config = dict(
    attn_scale=0.125,
    bias='none',
    tie_embeddings=True,
    lr_mult_down=3.0,
    seq_len=128,
)
Each number is 128 + 24 x the weight over its row's rms, rounded and kept within 0 to 255. Layers, rows and columns count from 0. Numbers have three digits each. The size before them is the row's rms in percent of the matrix's.

# layer 6 MLP down (transposed), 512x128, rms 0.187, rows 31-80, columns 0-63
092:131126124101142119152133089139146146122130105121091117118135118144122098147129125144132119116124090148110082124146149191111152095109158124086133086151105123117124156122090122120135112114153114
106:146144107106087162148110151106133113131148156130096144101124122107148151140095096124126099137123138123098134127154112102185163116148102142102141152133131103131130143126116116156090185126145129
085:128105150125134133157137127140115106084111126082112162111065129135121113062091109114092132114121079140112121115158171128152150140137111102140132109143136140083125112126127149119163137124152097
107:073121130141162102139116126152132119113126096171140117118091059145165129118124170120151140133098087163139166090112101156132143150159144130102134132096122125165152081111125118142112076109108126
088:115116169107109121086127162133126128111115136119143087069084128138096123157092142121094112152114106113094083095123139158113098092138158110121158112096140110182120129139099130095131134136120167
106:103096161126131114142126151131126118115105130132135115092122147169152107150137171118123123094130115145138123137101147201084101162122083151146091110106136128170095079090110154118153108093098110
098:140134101128114150129185094174117114166132115159096085134128164175136091119140136106150104129122128121145127134115106175118181124117147144140117164117149151102078155131095132159114127175119141
094:160102120127123145125137132153090150127129126124127140152153167134135147132109100133140149151124144128141121146095116124144099079116099110106077134162121124077125115133085105182105112080099115
104:106118150126101108143151147134117126164086140129133162122100108100124132115131114125088149120110153153147104159105115149138081120160124142174167154130147093134144092095129141102135142144107117
107:133163140162147179108104117147169100129099087118068097087169130165101140131116140124111140128102130156097119129133100149152092148153119086119092105121103147112158122104132120162095130128090140
094:107099128164143099100164135126159104100143144125112165190141114120094138079087144141174116127101126128107092150177127109189151147125119112132142085146097141152166123171109106156094115094133132
089:110143142131177137161092115144094141100141081166127106112112127127103137125129137141177112140104131172098094138129112139135121154105115130173162164116120096119116146119125140137105145077139097
100:080107073112169142117168086122122136157154139106142168110121123111155120153162162129130123155151113077107111133157147144144107158151110114153146110080115130161116114100162154160147165123140116
086:120151127140104135108160152089146098113063144155124145106119154124148088166156132088133115120092136139101125130146084138120121163183154123164102115133111104149121091138162109118161127149141139
106:109113176138100115149129138135113119092102127112179139154159135124112123156130092139148162095130156108139185155135126130116141112131150146145133098144112160147104096178123156085124115089135123
110:112117104096130089147092101088164128122101115168143134128120123127143148149132140123132065179090133127099153176134118147176151173153137145095121120135113105098126168098138152112156097132128149
107:116084107145102086119089133138153166165166132136163133119154110125098124096109135126108130121105152144136149096087149144136137169128103079170128138142111118171114113150143111156122123139115136
093:131109113066112114165082137152155136148110111115128182132142096124152142143124115139086140125118093158130128176117125133158114113119121175112154183130110120145141122113059141132165099116145094
096:145158091089116156177146158121091111129119128124172086138124099110108083132105100136142156147115152130137186129138144109090086128096165148172159131114113140063118172162139133140136093123124105
099:114128112132152140115114139126138091112142125150138157149157137094137099112133101122111120143132157138147103133088138124131140133124122142095093123146128145092093064147111170125142134142137191
100:151115139138136132087135084146138133090122103156144113125093078142098098194134140120118172135118105115156130131151106151125118125137112176107152195143128149110166120114148111148107131125104148
103:112165111175137123124183091129141132158140163098146067087129120121109110135132114113125119109128118136120109141141122150115102123163124123067148129103148141136151121087163154126126123114145126
103:127115131157145130143169089127146120153129121088159138152143118128171105139093129118088179121147161127155132129118112127085096128116104118084084126127134178110133138120125166106103158175096124
110:153137144138093107127149082114142122162099074115130129113150137137170112134127171122124129131153140118117155097116097138128129158128090094108138145101135151119093128108098119110069124167130141
116:107150149119114113094098138134140150136115126124143138121140180167131130106127095111110105129091082124153121112090094132093112122101150128135184143112114131161147132125154115148102148119129157
096:152129131117147132131118172143153153133124157130133115098079140121151139156088097120159127105133167143139137116145114124156109112112090122102117114124121152160169144114106173104069096082152152
106:100118124120145138142118158079145111124131107142127158176152148158148127075153142172147113125098129114122122100093143160122123151126123103137105134098140150094111114115142136125098119124163087
104:102138128136150132127110122099136174144170141147105105130133097138126116146135089104149131113151146127125104149140106152140135163048141087128109146112127085120138126144148128126106136118116144
101:134104131104129155097151142144115112123108103116149090148165152114104130147136133117152079129146143096157114124175163127121160168143118146125170126174119081147140114138132138138150123138124132
094:107128148107132117132143121152136122108140090136094156137119122126146146147143114136127112118114096151134088152158132131095122149120158124150193126146170109162168150086110109128108112104081113
100:120177115139120156162084113126115141166117150149134110138125120125137095176133121138126122126165136089133131129069133133139156164153142069111119137163107175121142136115134142160133098155104120
093:109107126123096134145125137140116141097111149102169137126065087143156145146129138110137125129087129086128135125126094127135107144083107153115171123116127125118176087099115145167088126136130148
100:098106141150117167092139083132131137138096076128142107103152155125127126114106119122136109162130117138167116077156160140131131112122123116130163133123087125146134090150121144106131112088120103
104:154150142126169134134155125156099159146093143123140172139141127102121145139106164115123121134104117136093190139093190157133113150156140110101119098110079126076097170148148111128129148133103097
097:128155131139151143130068140161103102108106160095137127186146106174121093081123206112153137162113113121180141131124112147143074157149110097130123139170114120120149146116156129113096071091135148
090:137152175146081128128130108175114128136137124146117146089126084159127111132139165085110163113116111151072177103123133154098113148132153172140159163137118149131106100109149138137114156101115124
108:168137150161136153115114151150109120114082137165135103129079127145088159183127121121103158129111088115135149111147120170110099112155131145110077114127151092131158140130093115083168128135144153
098:106113092133130118150136103083126146163127096086133131108076084146133134137068136131150148091160119097125091107130126129113101099107161144158162128165138138093156106100144136166125124131126134
095:155157155143151114169145086112102159130102155111141126179101105140157120151114136115103132087110106131163128091148130082113124117126103160108110111109161131117108103068173062134119139093117138
118:143173106115119161132160122102138144079100186185086115085126131126107084113107109149125148103161149170139126121092121106165111128141138140127145107140117097110094124127163090101144157153151113
114:131132103137161100152087128142114142130119082113139101153125092146137139104126131175116133111123125136142108113134104143111114144108153093150099154163156162143173162111131162115160091121120106
092:133170073128115100136118143144120139144089131157143116148099149130149159125113140101141154134116087106129128082108117165106106173128155114142134161135128098150139144154106119176124111140091151
095:127121148146104107106129159133158127106076125144132102096125130145138077093072107128137132156136163165107078126150119105147132155112095105099124110140102124175118138120125128119156122126151104
096:119129142168102121144134131141152105107144121091120108138082135157136150106108142116112115167145098187106137107134130115143145145113145113113129154142090080142134108097118152116157151118147072
096:125122132131122191109098128131138136131145104150151109100124104193153145133105146111111121145107106114134133106109107157136152155146120115147125120142144116188095127115109125129110113106093143
096:133132124127133128132149124123098133195140162118153140131139083138153143101183164098111125124121193139156139129149108095132141107122105121100146111083192141106131101102141124139102092109107155
094:118130107103139170133119097142136112144165095108103143150168141109127097126113115156109151133151108136085110148183118122143150149150121103168165185123119127126146118103098159142150100106150145
093:142123193119142108143147123127185114108131102063125134151117102129146118123104152114147087127144142133203169113100144127139117154110118094143135118111099135142108108121152128124112142125135062
110:078164148155132111134126132091152099123151092145098124159157116148118113102154114105121137121152089115144144103140111115164132125115145124139148121102111105163123151122121167128112067122149157
106:108167167113122136100131134118121123056162169099131152162124152148118144107109148082120136107146124118194113104120135163116116151113116066095142129148161132130128112100160124138131143098134128
# layer 6 MLP up, 512x128, rms 0.131, rows 32-81, columns 0-63
105:120086145131082142160123123099086129114109154127105106119110124151160148171156113127096105141132129088132156119151167124061138156163157123148142161121148151149131103094126147127127133110112170
093:154176149133122117135131096105129153147132136154121126148134132124129122147122137136132128138096147139200160122118082115108141106129168149132106110129137109111136120122082111104122113107139180
108:153134134145116157115135148123077081115090153138117124112137139134137128142132120141094138152154087080152140127100112154124138122167096105129135058062137151104132154128069120144111112182135144
092:127140060118098106148147108109125133137141149117135184194155123112147122086147142148100100113129174160114183147128145118097155134107108115134139136152113122142127124115137092178120116135146098
100:142144093153157137119096136089122115088114138122150170118113154099143183116156122154125108115131134117126149097115151078151106118166148164090173111155116148109118142118096105128142126151130105
102:094124191143121145140116180146111099106134131060162141127128120085150124102114126148097170111134094158118145149141091116131198094165092151101109113139131072155145127118135127108136137130138092
097:166133116134117098118118128145153116117124093185141109085179157128089101158136133109198176116139136131162144154132145110109111108125114130141149147084147107158114084116084127092144170101098094
097:117122138142155120120131109124124150144117133110100114111147137154132167104117128141126126139121142114147178125111109127092083103172126132109140165088119114116102093101096152162131103125120173
105:141136119207106098138133142089146183158138131113115128116182125114103139097128153152106095170151115134106144127126137121107173106096142134043140129081138168091119135136134120153148117168112132
098:149100134120138115108146128116122170132119083111103129130095150111098139160150133120079103117131124100112181129083165122062136080121112128128191082093144105151126127123097115128145133134106171
094:128103103126116159167149148115144115130142142161100148122145144112164132148161135105071134119107124131116124118120163096095143114096119113109129102089152124155151073087128110116107113193087147
097:153142131116132147150104112144138124113105100082134098115188146110103142107125123116175146127126135172144133130108133113105142137147100104160130143172147109083144134122085121076133097170124133
092:126142138111103161138120112148157137149066102099137132097098126143114126092143113099116128119126156157151165163118169103169132136124136122120198149136144150112150109151144135121123175092169128
100:141122091161122107113108094136089117110098125116065114130122108141160118111140108104133125162147109141135093157140122142107110126149135110152152111131109113136113119138100141109143148161089133
095:144088148137125111132102128116141149153168206091066120157147139138137123079155146121114160095138130110142159109128111102059157091153148127132173097095150168131096123132101107135113127162147143
092:150152107127170098122112151137125117145129131111135125114139148109136095103081135150126157145083105101105135124108111087122173091161153151125137099129120152136102153146126127125170112094153137
098:098142110160131108116149136135108106121184099103134144176138170172068174141127126154138101095133145118125134109122105089096144133086116090099089111138104095141088120160151094156107112130102157
104:128137075104085131102136125123134158159143162122151147134149138135133134113122127103121124114122132108147132186116172085142096115179083129099152128161137114095121182108083157128101112138172121
091:093148148101117171141150080096102140177148115124164126109107124153125133114157139136115143102147136108103154118092115114100129114090159102162167179141123149129146146135118121163125129103139146
092:107121114125143119161067129143101125120070157088100151160116149103145122120139124112089104117091112126108135123154146147107131094112108109120125117091117147116069136157144140093154111126137118
105:136148113108106138080091171124112133105102130159103140105142150148159193124096148114096127074128115111115113135126140121144152138126109152124163130133145100120146093153160096087117164138163102
101:129167157147109131134100165097080144127124127137106126124141138113136116165123143088178086105115128112117158149118131119135123117168190102127116126136124121120148139143111110127153129137098094
108:134154098124102156072092170122118098137158112139125147136150170128140145109077151154128147089147140131170110098132132120082138131116118134131141110167108110146116125152141150110126124152138166
113:143092141136109136159161119107128139114129127129149103066129108119118130120141146116135155163113108156147086157126145133090100167127125148109128156168134155105112096155080086114121125109063140
089:122111146145157140122126136080132139116159107180128100078140111139151142087120111133137134131115117054122072149110167114145103115138170164150141145100144129148091141122136145114126123148110119
106:132127155123084134077126078159132088100153131114119110132134124136117159149132109105142137135124170154120144129133143141080152151131085124119126151116117134109064110138153138107130161186101132
096:097121117125082134177111157114101139108146117119097117165163123128089135081165139156106122119158145098135131145108096164143134123146131152121174138128095157133095116131139116115137092101134100
101:130108095105115110113133132147050105116096134154112127141139139107109143092094157143154153184065116133082145141140119090105116087185096147158086107119127132140148159136129135152131159105148144
097:086176102196118112148136147126113126104113170103116137113114106113132109125063147134154157132121124132140145114106118091107167124154105186137128169110133137146120145160125131115134150164126142
102:149103165109103133152123129092147138088186137132116152098108139129129086122105097165115143137090106116102092164175117077134151093107131125132144120149164146129145112149120142126151126110143156
092:127083123123135152127092098107081126122124137150130127160157133141091112130145161132130143136131127081142118168138104158103150091121111124161129148088174086169107178123167148097169152160135107
102:141086127126093132096106121090080126131147115121122097132144127142137125133103127106081159139152086151119116179163135125052125098110161174126123157126129122110117119154133146114144121152141154
107:133160121142153087121121101097126135148114112125100142106115104098131138126126166131171117160128133157148136154074154127128101119135127155106155125105140105087155129167149182110119145107083125
100:097134166169117096132075099125172111111117115146137119085140142114131136140158089137130122100098132116126135098131196114130130123137111127153182113105185110150125134138191128125119138147158102
100:126119125135168112124153166106141142132100176112148122160116132121136141127096074171068100153131152089140096157136125099148155102177121132160129126148160125111144129124117109152116137133171072
101:127127107109142138061163118114109103134132144145155144084151151118149100117098101114118130136137146137110138134168082132134179137167131117150149103123122111116117073123112156132126105118214133
101:169169124147145120130116137133105156157073142156162152086148105096126132139130157130096085175120108116104147165113069124104127135142100121111119133076134164128141112102124140114110121156124123
101:080144117093111114062154168158129157155124126143137132146123138125105141145118121203125135114117102135107123158122136107132129122152109087157134125117083109135142141159090190091158077150081124
105:136138081119155119116160107120119133128166161116076132111102131102127089100138146109127124132085131151121140113095126101147127107132145107117099172153093107156125129112150091141114145118124135
105:146123134137154132114147104102117121122136128114105080147143101177163098122117115111109174099133113122141128158137101130094135121120105138088115093098167146115082134123136150128101119145136186
100:138132133145127172145106100136135119094132168136112183111093129168136115117168083154138093161110129144156100145105114106095138135115135111105154098153133164104145129132142104115149183133139111
097:147113137079134140170118139095149127166142174105145114163167137125110165163106111132154134180111154113091119121133118142128128127105114124143129155124148162167093086119131111122100101093126173
098:114156097124155133085140111097104176102118144153142137143166142124127091127168081159117119091138171113156143096108107174112133156146136137136142094111140108115113104178137063141096105125122173
098:133127094127173084140139133133154142082171123174154145113110121079115109147119115122158088180121169100162127132083130132110150106120131121146137159096128137123115107123102097131146172115114077
103:092105120097131133128134139137088149086132109134148099134156150094105146156107096121159184133143087162149081140137127136141198099132143118128132127146104132128119071178120079115098106136114096
091:113132142146176113109148164164120122149089106138141140104130105194091133100144107139086126135111151113151116143124116110075118130099069168118114090109133143091108113125165130149086154123113113
096:103101129126157121122130182119090106162136142140114123110136152120133141132194077133147152139121155110170106141144157088093095134132135130110156125128121109104142117118158111123138164143135093
106:135145124072097132153153146118107097142162109146105139083133140108133131122131147109086092138147128120147139177099148121134121112154121082177139121087126140121143111120089073150127127138120113
103:116120072134136160147125136144082111164115101120119166108136156117165114107139162180139124167104137131106161126154140092127145112099118165123128102110062128104181175156134118132134107149132127
102:087111131117158132115127156107097089173104140104138135077073160101132102100129080153125135118154117159093112175132096147149147150157134109146180119134163147117095136164136105138095133134126154